From a checkpoint of a small transformer trained on Wikipedia.
Size: 10 layers, width 128, 3 heads of 32, vocabulary 615, 1.89M parameters.
Each number is 128 + 32 x the weight over its row's rms, rounded and kept within 0 to 255. Layers, rows and columns count from 0. The size above them is the row's rms in percent of the matrix's.

# layer 3 MLP down (transposed), 320x128, rms 0.109, rows 217-234, columns 0-127
size [ 98  99 103  88 106 103 102 103 105  94  95  96  93 103  95 108 100  92]
[[174 123 165 143 134 148 118 107 108 123 173 139 113 113  89 109 137 158 150  64 114 185 164 152  99 113 161 125  82  99 112 148 120 124 142 149  88 111 152  78  90 171 134 129  84 100 100  78 104 108 122 126 146 137 134  64 133 161 164 152 121  85 135 141 201 133 175  48  65 150 183 110 219 122 198 121 155  97  69 188 117 158 137 170 110  91 175  87 103 102 149 138 135 100 144  56 119  99 192 130 162 117  84 130 136 121 118 126 109 112 125 137 118 120 154 141 145 147 132 131 161 120 102 159 132 147  61 141]
 [115 161  94 117 159  52 121 128  83 169 135 132 159  86 108 154 138 154 178 125 133 112 123 168 141  66 152  81 140 177 141  97  86 171 126 132 122 151 104  38  89 150 151 143 124 178 118 135 125 188 103  92  57 127 120 129  57 162 126 163 133 136  82 111 112 103 103 131 128 164 127 141 167 137 124 122 101 139  52 154 156 163 154 133 106 135 136 116 115 112 137 113  58 128  95 151 168 139 138 143 145 136  90 114 154 190 117 111 135 141 150 122 121  80 184 227 125 156  78 125  93  72 116  95 164 131  97 101]
 [135 202 100 116 144  98 110 118 116 183 120 116  40 104 209 113 132 109 165 179 123  98 107 111  96 138 133 195  90  95 166 168  98 122  51 181 163 104 159 116 101 141 135 166 152 108 172 128 153 111  91 137  76  85 107 117 186 132 122  72 143 126 163 152 154 153 118 163 134 142 149 133 159 135 105  77 120 174 107 155 184  67  94 182 170 150 134 100 131 103 126 127 117  94  86 106 120 102 107 104 123 116 105 115 180 177 138 115 135 125 145 140 106 135 131 131 133 214  92 105 181 134  84 153 151 149 139 136]
 [123 120 114 117 149 170 116 131 143 150  92 140 123 108 117 182 118 114 127 107 137 103 170  72  97  91  90 115  73 156 137 148 114 137  63  53  84 141 130 122 101  90 125 137 188 102 220 151 120 128 118  61 123 116 121 133 106 147 110 165 162 114 159 124 167 150  91 115 139  67 118 110 169 201  86  77  90 132  67 129 140 137 110 118 141 103 143  84 143 135 153 138 107 151 132  38 119  92 109 146 128 105  86  74  96 147 147  90  76 146 191  96 124 141 159 114 102 182 114 162  82 205 136 120 128 124 122 139]
 [160 106  98 121 174 104 142 123 137 168 125  76 141 154 162 110 118 119 107 165 147 126 149 131 169 147 121 160 134 185 115 208 128 121 165 132 124 118 120 118 113 180 113 169 138 159 136 124  87 137 151 123 154 208 179 129 142 113 177 134 125 142 152  99  78 149 141 170 102 129 137 118  85 155 147 180 104  41 153 128 128  82 126 152 205 139 145 129 105 172 151 154  95 149 102  86  95 202  93 158 140 137  98 145 151 102 130 128 127  92 150  53 202 132 207 126 152 100 141 171 120 100 164 180 175 109 157 108]
 [ 66  99 109 173 134 199 111 133  91 141 111 129  73 125 125 174 117 149 113 143 136 117  80 141  96 121 111 126 106 103 119 131 117  98 163 112  63 105  82 144 116 103 115 172 112  92 119  88 143 171 136 130  80 130 142 110 125 112 108 154 105  98 132 135 132  67  73 126 102 170 105 121  83  69 178 153  93 233 112  95 113 137  97 146 160 142 159 122 137  97 149 129 158 105 180 207  75 112 102 170 150 159 119 103  92 166 108 158 122 159 141 123  89  34 134 127 123 152 164 143 173  98 140  76 132 109  76 132]
 [101 148 137 156 116  47 136 168  95 139 111 104 122 158 174  97 132 152 107 162 147 166 176  64 136 152 104 127  79 137  90 144 133 146 116 171 171 154 159 156 117 150 142 187 126  79  98 126  77  71 131 143 152 126 130  99 152 113 112 170  71  73 100  42 197 102 140 165  82  94 103 153 106 165 179 106 149 131 155 139  98 138 142  35 123  88 129 116 136 132 145 223 104  88 137 145  83 137 118 153 115 104 113 138 119 129  79 140 179 109 128 141 146 178 117 122 116 143 121 162 151 129 107 103 138 130 125 180]
 [116 197 143 173 146 119  69 104 156 128  99 123 142 152 115 102 152 168 107 100 161 134  97 120 158 163  90  74  99  76 137 133 164 145 100  87  87 172 117 124  67 152 172 129 102 135 124 154 207  80 152 112  76  83 147 147 133 124 119 113 122 130 116 185 135 106 127 127 166  92  52 136 120 215 173  79 164 112  90 101  95 124 153  76 151 135 106 159 106  89  90 125 135 107  79 165 169 130 116 114  84 122  79 170 111 166 149 107 138 106 146 154 137  86 132 121  96  77 157 151 162 186 119 118  80  98 121 142]
 [141  99  44 107 125 164 115 123 197 112 178 144 109  94 146 117 122 110 122 144  94 151 159 136 199 120 131  97 170 167 135 136 135  91 146 126 148 123 147 117 105 152 146 183 125 148 147 128 131 166 141  87 117  92 154 129 170 130 132 111 124 137 102 146  67 103  93  96 124 147 132 146 170  72  92 116  89 178 177 104 141  75 130 133  88 169 134 149 133 158 210  84 105 142  53 167 141  94 156 162  65 104 126 128  82 174  84 109 168  74  52 131 150 138 161 129  72 121 101 139 151 148 135  97 130 100  94  72]
 [ 68 108 146 178 125 118 118 138 154 102 117 131 157 152 118 132 160 110 120 133 122 152 155 113 116 210  85 159  99 165 130 197 133 131 100 169 148 136  96  65 104 126 137  79 118 163 161 169 110 205 114 136 118 120  92 146  87  99  56 199 120 133 100 122 108 160 119 117 158 128 142 130 111  62 104 145 141 103 126  77 145 143 149 195 129  97 138 148 136 125 136 149 106 131  99 151 148  87 103 155 161 107 156 151 155 132 139 109 208 164 165 144 135 170 139 132  98  60  61 137 109 110 191 154 175 112 194 175]
 [141  94 153 117 168 119 152 162 124 156 145 165  93 127 132 115  70 141 165 123 118 126 127 183  99  96 169 168 114 129 107 141 134 141 151 129 150 157 123 177 115 110 156 154 180 173 174 216 139 126 144 111  81 156 122  92 148 117 190 201 131 137  98 107 120 170 164 167 125 127 116 110 140 148 150 106  89 102 151  98 172  98  60 135  99 103 147  90 102  98 137 124 199 242 156 122 143 166 142 122 183 175 121 121 187 122  47 124 134 169 132 151 108 126  99 147 116 124 113  98  71 141 151  99 109 141  96 145]
 [196 149 150 120 167 143 113 159 188 148 162 126  77 121  84 138 140 167 120 141  81 125 153 181  94 170 106 111 193 120 163 147 114  90 151 117 158  99 185 129 127 145 180 119 131 143 213 124 159 122 125  72 113 143 132 133 176 127  85 148 106 110 112 112  64 151 147 158 123 150 149 145 108 204 134 124 155 140 134  68  97 100  73 168 191 145 122  81 173 182 121  59 137 119 176 128 142 188 149  84 179 106 116 156 172 179 117 118 137 110 165  85 174 118 105 115 117 140 110 161 144 148 128 113 117 140 136 112]
 [149 172 105 200 161  72 130  99 151 142 125 112 121 139  64 155 181 108 117 137 184 117  97 122 135 152  89  99 152 161  97 127 182 161 150  99 110 114 125 141 138 117 122 103 156 104 105 128 100  99 140  92 169 118 128 164 168 139 164  95 127 106 146 131  84 102 139 153 142 120 136 122 223 125  64  70 132  90 138 136 120 111 100 104  80 137 143 110 180 149  96  71  52 107 115 158 146 145 121 118 179 136 168 100 152 152 161  94 100 148 161 168 148 153  87  31  96  92 134 101 188 156 140 138  94  78 141 154]
 [115 154 171  64 150 173 157 117 146 126 147 159 182 118 149  91 100 165 101  91 153 177 177 100  80 108 200 152 136  78 164 172 144 138 141 100 188 187 112 169 125 154 199  90 111 192  65 134 152  84 131 116 168 173 129 185 162 167  82 127 111 193 130 139 117 172 162 141 143  88 167 116 138 110 103 129 113 123 140 125 179 120 133  96  97 110  98 160 131 112 152 118  83 193 123  79 137 131 121  93 108 154 146 137 144 109 103 177 136 151 128 110 142 135 165 102 162 129 144 161 166 109 109 149 132 190 148 101]
 [115 156 153 144  98 155 102 148  83 136 128 196 132 152 168 110 190 114 199 120 117  85  83 188 192 143 114  78  99 109 121 100  95 145 111 123 103 156 126 127  67 166  86 131  67 113  98 151 159  89 138  76  94 114 143 118 100 116  35 126 190 131  95 132 116  70 134 110 142 172 105 124 124 163 117 142  87 215 101 122 144 113 153 159 151 173 151 154 160 158 172  82 194 152 117 123 134  96 103 103 109  96 114  94  99 153 150 123 138 137 113  73 119 128 134 184 108 123 176 132 142 125 126 130  83 112 138 108]
 [138  94 145 141 189 161  68  79 113 154 139 186 146  81 105 156 118  89 122 101 121 154 150 122 110 101 162  92 122  91 121 114 117  55 131 122 131 150 162 148  88 157 186 145  87 156 151 119 137 118 153 124  41 119 123 169 111  98 129 118 172 131 141 169 167  96 130 137 131 202 177 101  56  97 123  97 116 130 118 146  85 125 149 113 108  99 187 151  89 106 129 144  82  41 184 177 147 111 147 113 107 188 119  73 111 177 135 100 155 129 113  99 105  74  94 121 114 144 188 158 122 126 146 148 111 143 104 118]
 [ 90  87 103 198 122  81 124 226 107 117  47 146 149 145 138 105 162  93 141 115  73 152 154 115 138 120  80 139 122 169 110 147  81 125 103 178 150 163 115 166 161 187 105 154 134  86 125 126  88 163 168 136  84 147 138 127 137 119  83 126 149  88 153 145 108 158 125 110 117 129 102 123 111  87 165 124  78 180 135 143 130  58 130 131 122 184 136 128  80 179 118 170 149 118 167 156 128 105  77  64  92 141 164  66 132 127 110 108 150 185 139  98 146 102 126 201 116 153 111 113  94 107 110 132  88 128  90 148]
 [204 150  78 141 109 116 136 151 124 131 115 164 180 159 138 131 188  79 163 129 137 107 140 164 180 105 123 126  91 128 179 121 101 134 135 134  47 155 178  83  99 123 116 121 109 110 117 117 208 143 119 140 199 111  71 142 114 109 142  98 155 137  73 130 112 155 122 110 188 171 196  86 125 124 120 171 111 137 128 154  93 160 119  81 178 126  57 112 124  67 140 109  86 102 128 143 153 164 129 117  98  98 116 107 115 169 184  96 110 151  78  93 158  87 135 154 127 140  81 120 170 167 107 140  92  84 140 142]]
# layer 3 MLP gate, 320x128, rms 0.12, rows 218-235, columns 0-127
size [ 95 106  88 112  98 103 104 107  94 101  98  91  98  94 113  93  95  93]
[[118 123 150 124 135 107 123 124 155 176 208 128 194 104  93 127 196 176 172 103 175  97 131 122 142 111 191 104 106  77 159 111 156 148  84 120 142 173 117 105 100 123 128 132 120 129 130 184 146 163 152 140  82  86  95 167 156 122 131 116 132 134 146 174  67  77  48 122 105 116 151 131 140  87 110 160 131  81 151 133 151 147  87  87 184 122 133  58 114  92 156 147 102 171 148 142 148 115 133 136 154 102 148 165 115 160 104 162  48  89 200 140 115  92 188 155 156 123  98 103  91 152 106 104 109 146 125 137]
 [117 123 123 128 160 163 112  98 137 125  79 136 138 127 160  82  79 146 145 127 159 134 124 156 105 116 131 125  96 101 124 125 137 115 114  97 156 152 147 144 115 172 178 164  71  58 123 158 101 113 184 114  56 121  83 113 148 134  84 195 116 121 127 145 158  95 155  75  99 169  94 152 128 156 140  57  90 115 115 143 113 148  33 143 120 110 130 108 128  89 180 118 202 171 138  68 137 161  77 127  69 124  99 123 141 188  96 130 148  62 137 165 102 122 100 135 162  95  74 167 117 112  94  80 114 124  98  90]
 [147 159 148 117 152 100 146  84  97 140 138 193 137 143  99 102 122 143  93 115 146 140 120 120 132 116  78 115 160 117 185  85 108 176 156 141 165  72  92 191  82  95 123 104 159 134 111  92 157 166 159 129 109 137 130 132 135 135 173 165  83 148 134 129 142  97 107  79 100 114 140  81 154 121 177 141 116 173 113 141 124 169 126 151 189 145  75  95 104  87 162 168 142 147 174 135 144 198 176  93  84 164 133  92 120 158 136 173 121 129  53 118 147  80 152 121 157 148  91 102  88 178  95  60 118  51 114  85]
 [123 195 119 124 164  92 145 111 156 146 158 100 141 104  87 164 120 145 160  99  99  97  69 106 166 179  97 169 124 160 117 171 132  93 133 114 107 132 138 111  93 137 107 125  97  91 136 171 112 140 124  71 106 123 157 139 124 170  88 129 166 149 142 143 159 112 108 117 137 105  61 183 111 170 176 112 147 157 144 174 100  74  93 143 145 137 130  96 105 101 203 170 164 115 181 124 136 116 173  89  93 143 128 159  46 123 196 110 103 138 129 147 102 136 121 175 183  65 166  66  67 131 138  84 115 168 141 152]
 [ 97 161 118 214  88 171  50 119 151 148 171 101 134  94 124 183 144 181 102 166 152 179 154 211 104 126 148  87  60  82  98 104 142  91 164 147 118  82 106 129 142 163 116 148 109  84 122  96 140 153 123 116 129 170 118 144 155 128  83 127 107 113 153  82 146 122 121 162  97  99 113 173 111 126 133 153 112 207 110 125 143 114 115 116 173 164 151 120 145  66 117 139 128 170 140 204 135 124 148 145 201 124  87  75  83 112 124 153 102 122 143  66 116 128 102  93 159 168 136 169 122 130 121 105 114 107 101 107]
 [122 161 108 150 136 120 156 138 165 197  81 161  99 123  67 142 124 107 136 186 105 132 146 106  90 127  93  73  97 111 113  90 123 111 128  92 147 163 103 138  99 130  49 133  88 134 154 108 140 127 145 129 135 147  81 131  95 114 127 132 147 188 179 139 121  93  96  95 174 145 116 103 158 159 120 144  88 158  97 159 120  95 161 152 102 140 178  97  99 150 178 134 134 115 137 129 179 190  88 170 127 141 196 137 161  55 160 128 163 145  85 160 144  70  94 178 169 117  73  71  83 142  81 136 184 153 109 141]
 [136 165 123 166  98 127 100 154 125 178 125 132 143 199 153  82 133 154 101 127 170 119 112 142 154 126 139 188 165 145 139 172 137  61 178 126 152 144 185 158  58 114 110 136 100  84 163 227 146  83 147  91 111  83 114 116  94 107 141  93 122 176 144 145 167  90 114 147  93 105 137  95 138 117 135 133 133 164  59 130 154 110 170  77 147  93 132 110 113  68 156 135 135 191 134 183 110 135  72 185 140 148 130  97 106 105 111 154 120 137 121 139 146 131 116 123 153  72  66 155 166 111 200 138 118 118 151 104]
 [146 148 126 134 108 131 120  96 184 142 163 112 189  98 207 141 130  93 125 127 160 142  90 126 197 158 143  98 108 130 118 130 168  81  81 114 133 126  72 155 122 116  95 149  77 131  94 109  85  85 167 131  73 124 152 122 176 143 141 144  90 121 150 111  90  52 106 174  71 104 109 168 117 113  92 182 118 159 119  84 187 136  91  63 166 119  84 112  93 129 137 123 115 157 128  62  83 107 166  93 123 113  97 125 119 214 153 155  79 123 125  97 131 146 130 133 121 135 115 177  90 124 130 103  72 146  86 102]
 [124 108 140 170 103 170 105 108 114 139 136 111 141 170  93  71 110 158 128 207  74 180 182 117 127 162  89 111 165  92 153  78 166 129 106 135 142 136 106  78  99 113 101 113 106 165 144 130 145  95 184 159  53 104 139 140 103 160 114  84 137 113 151 108 143 135  92 147  75 106 126  98 136 142 140 121 136 195 102 103 123  78 105 180 173 169  92 139  88  50 157 101 153 172  98 177 144 146 153  81 116  89 131  80  93 121 112 133  56 178 166 107 118  93 101 144 140 117 141 169 124 189 126 118  89 149 141 119]
 [119 121 119 106 113 128 115 190 135 139 123 128 145  89 134 135 101  71 127  72 149 137  54  95 116 124 198 130 117 103 202 152 106  71 118 155 135  94 111 162 118 205 102 119 173 116 133 143 108  86  93  96 106 152 104 142  81  98 121 130 164 212 102 120 105  49 160 173 176 137  74 119 161 148 138  97  90  80 152  94 142 130 147 187 144 106 122 107 146 181 134 147 129 131 142 118 190 127  74 121 142 121 147 123 132 152 100 174  95 138 119 201  92 118 170  99 142 146 126 154  95 148 149 107 154 113 124 196]
 [136 101 107 147 193  93 153 138 177 118 153 166 175  96  92 116 111 137 111  82 115 115 181 132 143 157 110 145  90  75 137 136 161 143  75  63 143 178 152 139 150 168 144 144 171 170 126 141 107  90 158 159 174  94  91 128  78 130 129 139 151 184 125 152 113  56 152 116 121  88 154 122 156 117 163  65  98 122 153 106 121 102 161 148 105  99 147 140 152 175 159 146 153 101 161 135 116  78 128  70 155 142 188 116  99  87 134 123  91 131 116 156  74 106 122 183  59  89 122  80 150 144 180  77 112 193 121 132]
 [173 151 100 161 112 132  90 142  57 193 110 244 135 120  94 168 141  75 113 118 108 158 137 132 113 128 123 110 137 168 173 125  92 171 141 124  77 102 134 196 144 102 158  92 105 119 168 159 124  90  85 153 141 163  90 141 160 129 125 153 116 117 142 135  87  72  90 154 124 109 115  96 157 140 120 179 172  97 121 132 183  94 148 115 110 177 211 161 149 149 132 125 118 138 119 122 157 152 127 152 180 120 135  70 168 144 127  89 131 140  93 155 111 136  67  63 122  97 121 182 125 103  90 114 161  99 114 159]
 [ 68 117  67 210  86 114 130 101  35 140 134 191  87 170  65 155  91 113 177 134 156 132 162 126 104 123 141 106  86  76 144 121 112 132 153 165 107  77  54 165 101 111 117 156 136 108 131 131 140 112 167 139 131  93 122 183 109  69  96 123 171 120 165 136 120 119 153 168 125  90 163 130 105 181 147 103 115 165  93 152 103  71 128 160 125 196 143 114 114  87 156 121 159 175 154 159 186 157 111 140 142 133 134 113 129 111 136 160 139 121 163 109 126 106 144 101  80 127  58 109 174 150 143 137 148  99 112 138]
 [124 126 134 164 165 221 125 137 144 110  83 169 139 104  99 118 153 163 146 129 138 136 125 200 188 182  92  66 133 147 110 152  92  72 142  82 161 117  98 140 143 144 141 175 122 142  85 165  98 117 148 118 122 152 128 101 103 109  77 105 156 134  94  97 149 120 155  87 138 205 138 147 171 166 140  98  67 171  82 151 118  83 242 116  93 171 140 146 131  92 170 115  88 171 147 127 144  96 105  86 130 171 135 150 116 128 113 114 100 142 152 124  82 139 108 173 111 125 160  91  88 127 158 163 117 100 107 135]
 [103 116  79 131 143 106 102  85  82 118 147 128 108 172  74 150 137  98 177  92 112 132 140  89 161 117 126  88 146 126 139  97 153 114 122 131  89  90 161 146 177  67  58 156  96 159 190 134 171 153 100 118 124 155 142 163 105 134 196 133 182 145 138 138  83  79 115 110 116 124 138 125  62  93 144 136 130 109  79 157 115 112 142 138 149 142 121 125 159  61 176 168  60 184 191 112 141 131 138 126 112 141 129 134 142 182 119 155   8 108 131 108 137  91 168 138 159 173 116  80 155 141 124 143 113 143 160 124]
 [123 108  89 110  97 106  75 137 144  97 110 179  90  88 158 156 146  66 110 109 121 115 116 138 136 149  98 169  64 128 134  83 183 108  80 130  90  69 111 121 166 178 142 138 187 126  97 134 165 129  87 124  92  97  84 119 114 160  87 162 160 148 115  75 155 131 117 196 103 125 112 147 107 148 120 112  88 140 125  75 127 163 141 147 141 103 148 106 100 120 109 147 135 111 165 136 188 139 161  73  96 129 143 138 132 123 154 132 101 116  15 130 117  92 155 156 188 115 100 142  46 183 111 105  88 122 142 179]
 [182 115 146 164 133 135 152 194 180 134 136 119 209 108 170 124 168 170 124 138 123 154  88 167 130 157 169 145 154 127 111 138 206 119  70 129 118 156  94  65  67  98 108 109  95 171 113  65  98 115 107 158 132  82 131 143 169 124 149 157  79 134 124 127  65  98 130 136 139 118 147 137 106 125 128 125 151 148 128  91 135 128 139 151 195 142 149 117  98 126 152 157 162 154 175 101 138  42 159  80  92 157 114  96 107 139 133 102  66  92 122  77 122  95 140 158 147  98 149 141  54 125 122 113  73 112 160  87]
 [115 116 129 169 152 127 143 143 109 198 102 170 114 103  86 184  79 100 138 147  68 129 114 143 114 140 120 152 110  74 110 106 133 145 180 131 181 136 168 126 172 148 141 119 107 177 109 137 102 190  89 115 118 120 108 119  96 113  83 112 120 187 110  86 169 159 116  66  98 128 153  71 147 164 131 103  89 214 125 195 177  80 180 138 168 140 155 123 150 141 157 153 130 156  62 130  99 152 151 121 168 159 135 128 108 109 172 150 143 148 136 134 114 133 118  68 131  50 140 106 147 118 177 160 167  99 148 174]]
# layer 3 MLP up, 320x128, rms 0.111, rows 218-235, columns 0-127
size [ 98 102  89 111  97  98 102 107  94  95  94  95 105  95 111  99  97  93]
[[ 80 119 153 161 132  50  87 135  89 132 133 120 168 160 120 142 127 114  86 158  92 107  61 167 187 131 149 112  99 112 169 174  96 147  59  79 110 138  31 128  88 174  85 171 122 153 131 118 163 160 154  95 146 126 119 129  70 130 138 202 107 130 133 156 136 106  79 127 152 126 174 125 149 158  96 124  93 154  79 172 101 170 122 118  85 165 136 127 171 137  91 145 101 127 137  65 176 136 133  77 141 143 130 113 167 180 104 102 123 120 109 123 111 110 158 158 140 110 124 101 133 115  75 133 145 131  77  62]
 [ 93 124  93 109 148 112 176 118 132 130 174 123 141 108 139 159 165 112 124  41 116 114 142 152 147 130 115 137 135 122 119  95  80 159 134 191  86 204 100 123 149 163  61 102 164 121 102 162 119 178 166 143 145 164 154 137  92 139 195 124 158 173 168 112  84 110 118 157 131 104 149  60  70 140 120 161 118  71 137 169  79 146 120 205  78 116 132  80 128 141 157 123 129 100 153 115 152 163 124 114 115 149 179 167 141 158 160 122 141 145 115 165 145 127 159 174 140  77 181  50  83 162 130 121 108  90 114 140]
 [102 104 107 126 125 107 120  55 158 133  90  86  75 165 143 179  45  84 131 195 114 100 136  89  90 169 121 152  91 152 137 118 147 122 115 143 142 209 169 131 165 145 149 191 141 178 193 132 110 118  90 157  80 119 112 118 112  96 142  88 107 132  97  89 108 135 147 156 102 145  96 190  97  95 111 118 128 120 144 173 141 147 108 107 136  95 153 122  89 153 113  79 138 121 104 124 150 125  85  76 175 144 126 161 143 175 156  95 118 121 180 156  52 168 184  82 117  95 150 101 157 123 124 164  99 120 161 121]
 [172  82  92  79 123 137 123 125 142 129 110 106 120 120 176 123 118 162 107 124 149 128 150  74 103 114 128 144 140 109 105 103 110 165 140 124  85 106 189 113 145  77 140 159 109 107 140 148 170 112 120  95 114 159 110  76 109 186 183 113 141 155 136 124 119 122 178 152 172 133  77 154 121 111 171 138 132  86  92 115 140  67 155  87 213  92 190 118 160 132 164  95 152  90 163 182 135 180 119 130 148 120 132 147  51 109 131 132 126 151 149  46 146 106 186 167 136  91 161  97 143 145 204 187 131  78 161 141]
 [128 142 147  97 167 151 117 167  99 139 115 136 173 161 135 137 116 138 157  65 102  89  97  98 139 173  45 166 125 201 159 112 116 148  74 105 125 176 157 172  90  79 111 121  75 123 100 152 152 125 180 121 125 111 144 149 104 155 176 109 109 139 141 190 161 106 103  90 138 147  62 111 124 163 158 100 128 143 103  99 144 117  83 161 119  87  96 106 147 105 138 173 114 130  88 102 163 142 128  78  52 157 113 119 152 212 179 142 118 112 123 150 118 125 144 193 121 136  95 107 128 170 146 136  71 189 167 103]
 [112 147 148 140 131 160 169 147  71 153 124 175  94 144 107  92 195 175  74 109 169 114 113  98 155 166 109 142 126  84 143 162 118 140 160 124 109 123 164 134  73 120 126 144 139 137 147 210  62  52 122 146 176 116 109 152  92 161  94 132 128 149 111 148 116 121 139 124 152 176 167 147 173  96 156 100 154 121 166 141 113 134 141 178  65 111 135 102 138 170  72 145 221 147 140 167 111 156  92 207 151 132 115 116 134  35 112 130 170 159 137 151 108 128 130 152 111 133 134 109 108  89 166 120 155 141 174 149]
 [ 64 187  61 176 152 134 113 169  96 182  74 140 101 175 113 135 156 145 140 144 105 103  78  96 114 175  81 140 145 164  76 118 145 182 131 122 133 137  91 160  84  68  78 113  77  63 149 118 192  80 145 119 151 138 124 196 124 141 161 121 136 106 137 127 155 113 150 143 146 109 125 124 118 126 153 104 145 129 124 140 113 150  82 172 115 105 123 142  94 207 114 111 168 120 165  88 133 139 122 129 113 110  92 164 142 147 219 126 139 185 111 124 183 176 153 123 100 114 103 106 193 137 121 154 140  98 143 102]
 [ 94 141  47 172 151 170  89 146 183 129 118 130  99 159 128 135 102 107 157 125  48 129 129 117 117  71 180 135 200 181 151  97 133 149 153 110 128 127 168  87  89 118 196 144 149  57 105 125 177 131 146 146  97 148  76 100 118 118 113 163  68 110 106 124 131 140 123 193  98 134 156 110 130 129 169  71 175 170 127 141 124  93 162 140 154  95 138 146  88 134 155 132 158 127  94 155 107 104 138 143  96 146 157 151  58 145  59 187 108 127 118 161  86 137 149  64 145  98 154 153 125 165 130  86 121 110 120 128]
 [142 118 111 113 162 113 180 108 171 136 145  99  80  99 125 127 173 128  95 105  72 142 129 134 102  76 118  87 161 196 122 157 123 113 136 101 129 147 135 137 182 118 130  60 172 100 100  91 119  96 146  85 101 112 138 135 192 187 122 100 176 111 124 157  95 143  16 163  69 155  96 134 180 128 171  98 161 184 156 114 112 116 141 143 128 150 124 124 101 106 102 167 127  82 107 137  53 136 112  93 145 134 125 165 123 152 194  98 118 145 137  97 119 143 126 141 183 131  89 126 145 124 112  81 129 195  67 128]
 [182 118 210 126 149 104 123 146 164  94 133 136 145 122  78 179 147 173 152 137 131  90 130 148 106 140  70 173 104 111  62 132 174 144 137  83 129 173 111 106 143 138 146 122 121 161 120 134  78 129 176 132 137 101  96  84 175 193 126 164  94 115 142 151 100 146  98 149  90 130 116 174 112  63 173 132 165 174  92 141 107 117  93 102 174 113 137 128  87 138 117 111 176 107 100  69  89 147 199  96 110 191 113  99  93 146 140 155 133 178 157 100 123 121 107 166 133  49 111  99 128 107 146 182 172 160 115 109]
 [157  84 126 164  55 120 101  83 154 101 116 107 168 114 187 138  95 107 170 137 171 198  96 100 143 112  86 138 143 122  71 103 144 111 115 110  80  73 148 101 109 123 183 142  67 164 179 131 156 115 102  91  99 153 151 152  72 179 111 118 133 101 121 134 116 134 133 154 111 173 104 108 110  71 108 116 146  81 111 107 134  99 101  64 180  97 101 105 165 119 115 164 142  86 156  83 107 142 110  71 108 149  71 116 132 156 156 134  92 152 141 127 129  87  88 113 152  76 127 167 114  96  99 100 187 199 122 115]
 [114 157  89 164  72 105 138   9  85 229  99 157 147 116 166  94 134  85 111  78 106 149 106 107 152 132 143 112 167  83  91 183 158 132 124 143 159 132 113 131 123 156 122 169 115  86 156 151 133  79 189 137 104 136 144 178 144 111 122  97 157 139 139 107 108 129 124 115  69 135  74 170 173 113 115 126 138 133  49 115 167  74 148 128 126 179  94 113  94 106 150  88 146 163 137 162 131 226 137 100 114 102 110 115 162 121 155 129 139 121 120 111 176 121 141  99 149 137 125 140 116 146  98 121 147 124 148  78]
 [100 184 182 153  96 124 175 163 123 104 138 117 150 121  89 168  94  66 126 162 126 123 124 126 126 132 104  74 117  41 157 136 122 147  93 128 102 103  69 139 199 149 128 186 121 176 151 164 114 138  81 156 130 113 125 141 181 131 162 153 169 161 114 153 113 153 194 113  99 161 125 173 124 173 130 164 151 141 148 159 133 178 150 128 164 154  79 103 114 158 182 120  89 174 123 154 152 137 173 102  91  63  53 145  85 105 145 170 126 166  85  75 123 112 121 111  83  82 150 136 131 120  94 118 160 126 143 106]
 [176 132 129 178  88  82 111 124 167  88 107 104 133 113 159 117 172 121 199 137  64 113 138 172 123  99 117 134 151  88 129  79 120 131  86 147 149 157 140 143 118 137 160  94 159 132 147  44 139 137 171 161 119 133 114 118 154 123 128 232 139 131 167 166 119 134  99 185 118 103 118 114  93 126 116 137 152 181 145  97 134 197  94 142 159 155  75 111 133 147 122 149 189 131 152 122 109 132 120 121  62 113 150  83 166 115 151  93 106  80  97  80 147 103 169 151 172 112 132 188  93 157  74  76 114 105  74 117]
 [131 105 171 146 108 111 135  63 124 115 143  81 138 133 116 152 110 137 147 159 145 117 130 111 172 133 170 151 108 139 130 177  73  57 170 157 130 123 103 109 139 119 138 175 185 167 115  33 120 152 105 114 127 138 105  88  76  88 111 117 127 150 138  91 163 134 140 156 124 147  51 114 124 193 102 125  52 164 132 131 144 140 115 138 106 146 138 185 187 100 153 106  86 154 106 189 158  63 170 140 108 173 132  85 179 170  84 137 130 116 102 106  94 134 143 186 134 146 186 109 140 151 124 173 165  99 116  89]
 [137 100 123 241 104 115 137 195  90 122  58 131 102 183 128 106 131 161 105 128  55 132 170 115 134  91 113 134 109 124  86 130  93 159 184 128 170  70 152 156 119  99  94 152  99  50 129 147 149 145  83 130 182 132 139 176 123 123 102  98 144 132  98 145 133 132 133 129 112 159 115  94  98 160 174 132 151 119  92 156 110  89 159 162 108 188 166 120 121 152 119 132 104 146 100 132 193 154  13 105 138 100 145 138 173  77 120 108 149 142 122 112 161 117 137 144 117 137 105 127 169 106  92 123 146  96 124 168]
 [122 159  82 145 108 152  77 108 116  76 192 151 106 165  94  98 125 120 123 146 164 119 160 132  91 148 157 133  61 142 140  69 106 122 140  90  94 132 182 138 162 193 142 238 101 184 138 125 100 105 125 125 149 101 114 116 105 156 143 138 115 110 120  98 144 128 104 159 135 137 140 137 189  91 133 169 101 115  59  88 162 138 121  54 112 126  97 121 187 130 155 103 119 170 115 109 144 134 192  94 159  45  87  97 100 148 142 104 155 124  99 168 115 139 102 100  84  94 115 134 127 102 160 170 124 111  73 135]
 [135 112 119  91 113 194 133  87 149 128 151 111  94  99 183 167 169 130 182 144 135 118 120 182 142 129 115  94  92 118 164 112  84 106 136 152 127 146  80 139 151  66 141  97 166 136 116 100 101 155 107 199 133 154 137 145 178  53 136  88 118  93 140 117  89 130 133 169 156 121 186 177 122 152  54 122  92 156  77 143 107 175 161 129 155 160 161 151 106 173 137 121 161 173 157  99 121  81 126 140 148 158 215  97 129 155 119 101 124 106 147 107 169  86  68  78 114 134 141 113 136  69 102 144 182 114  95 132]]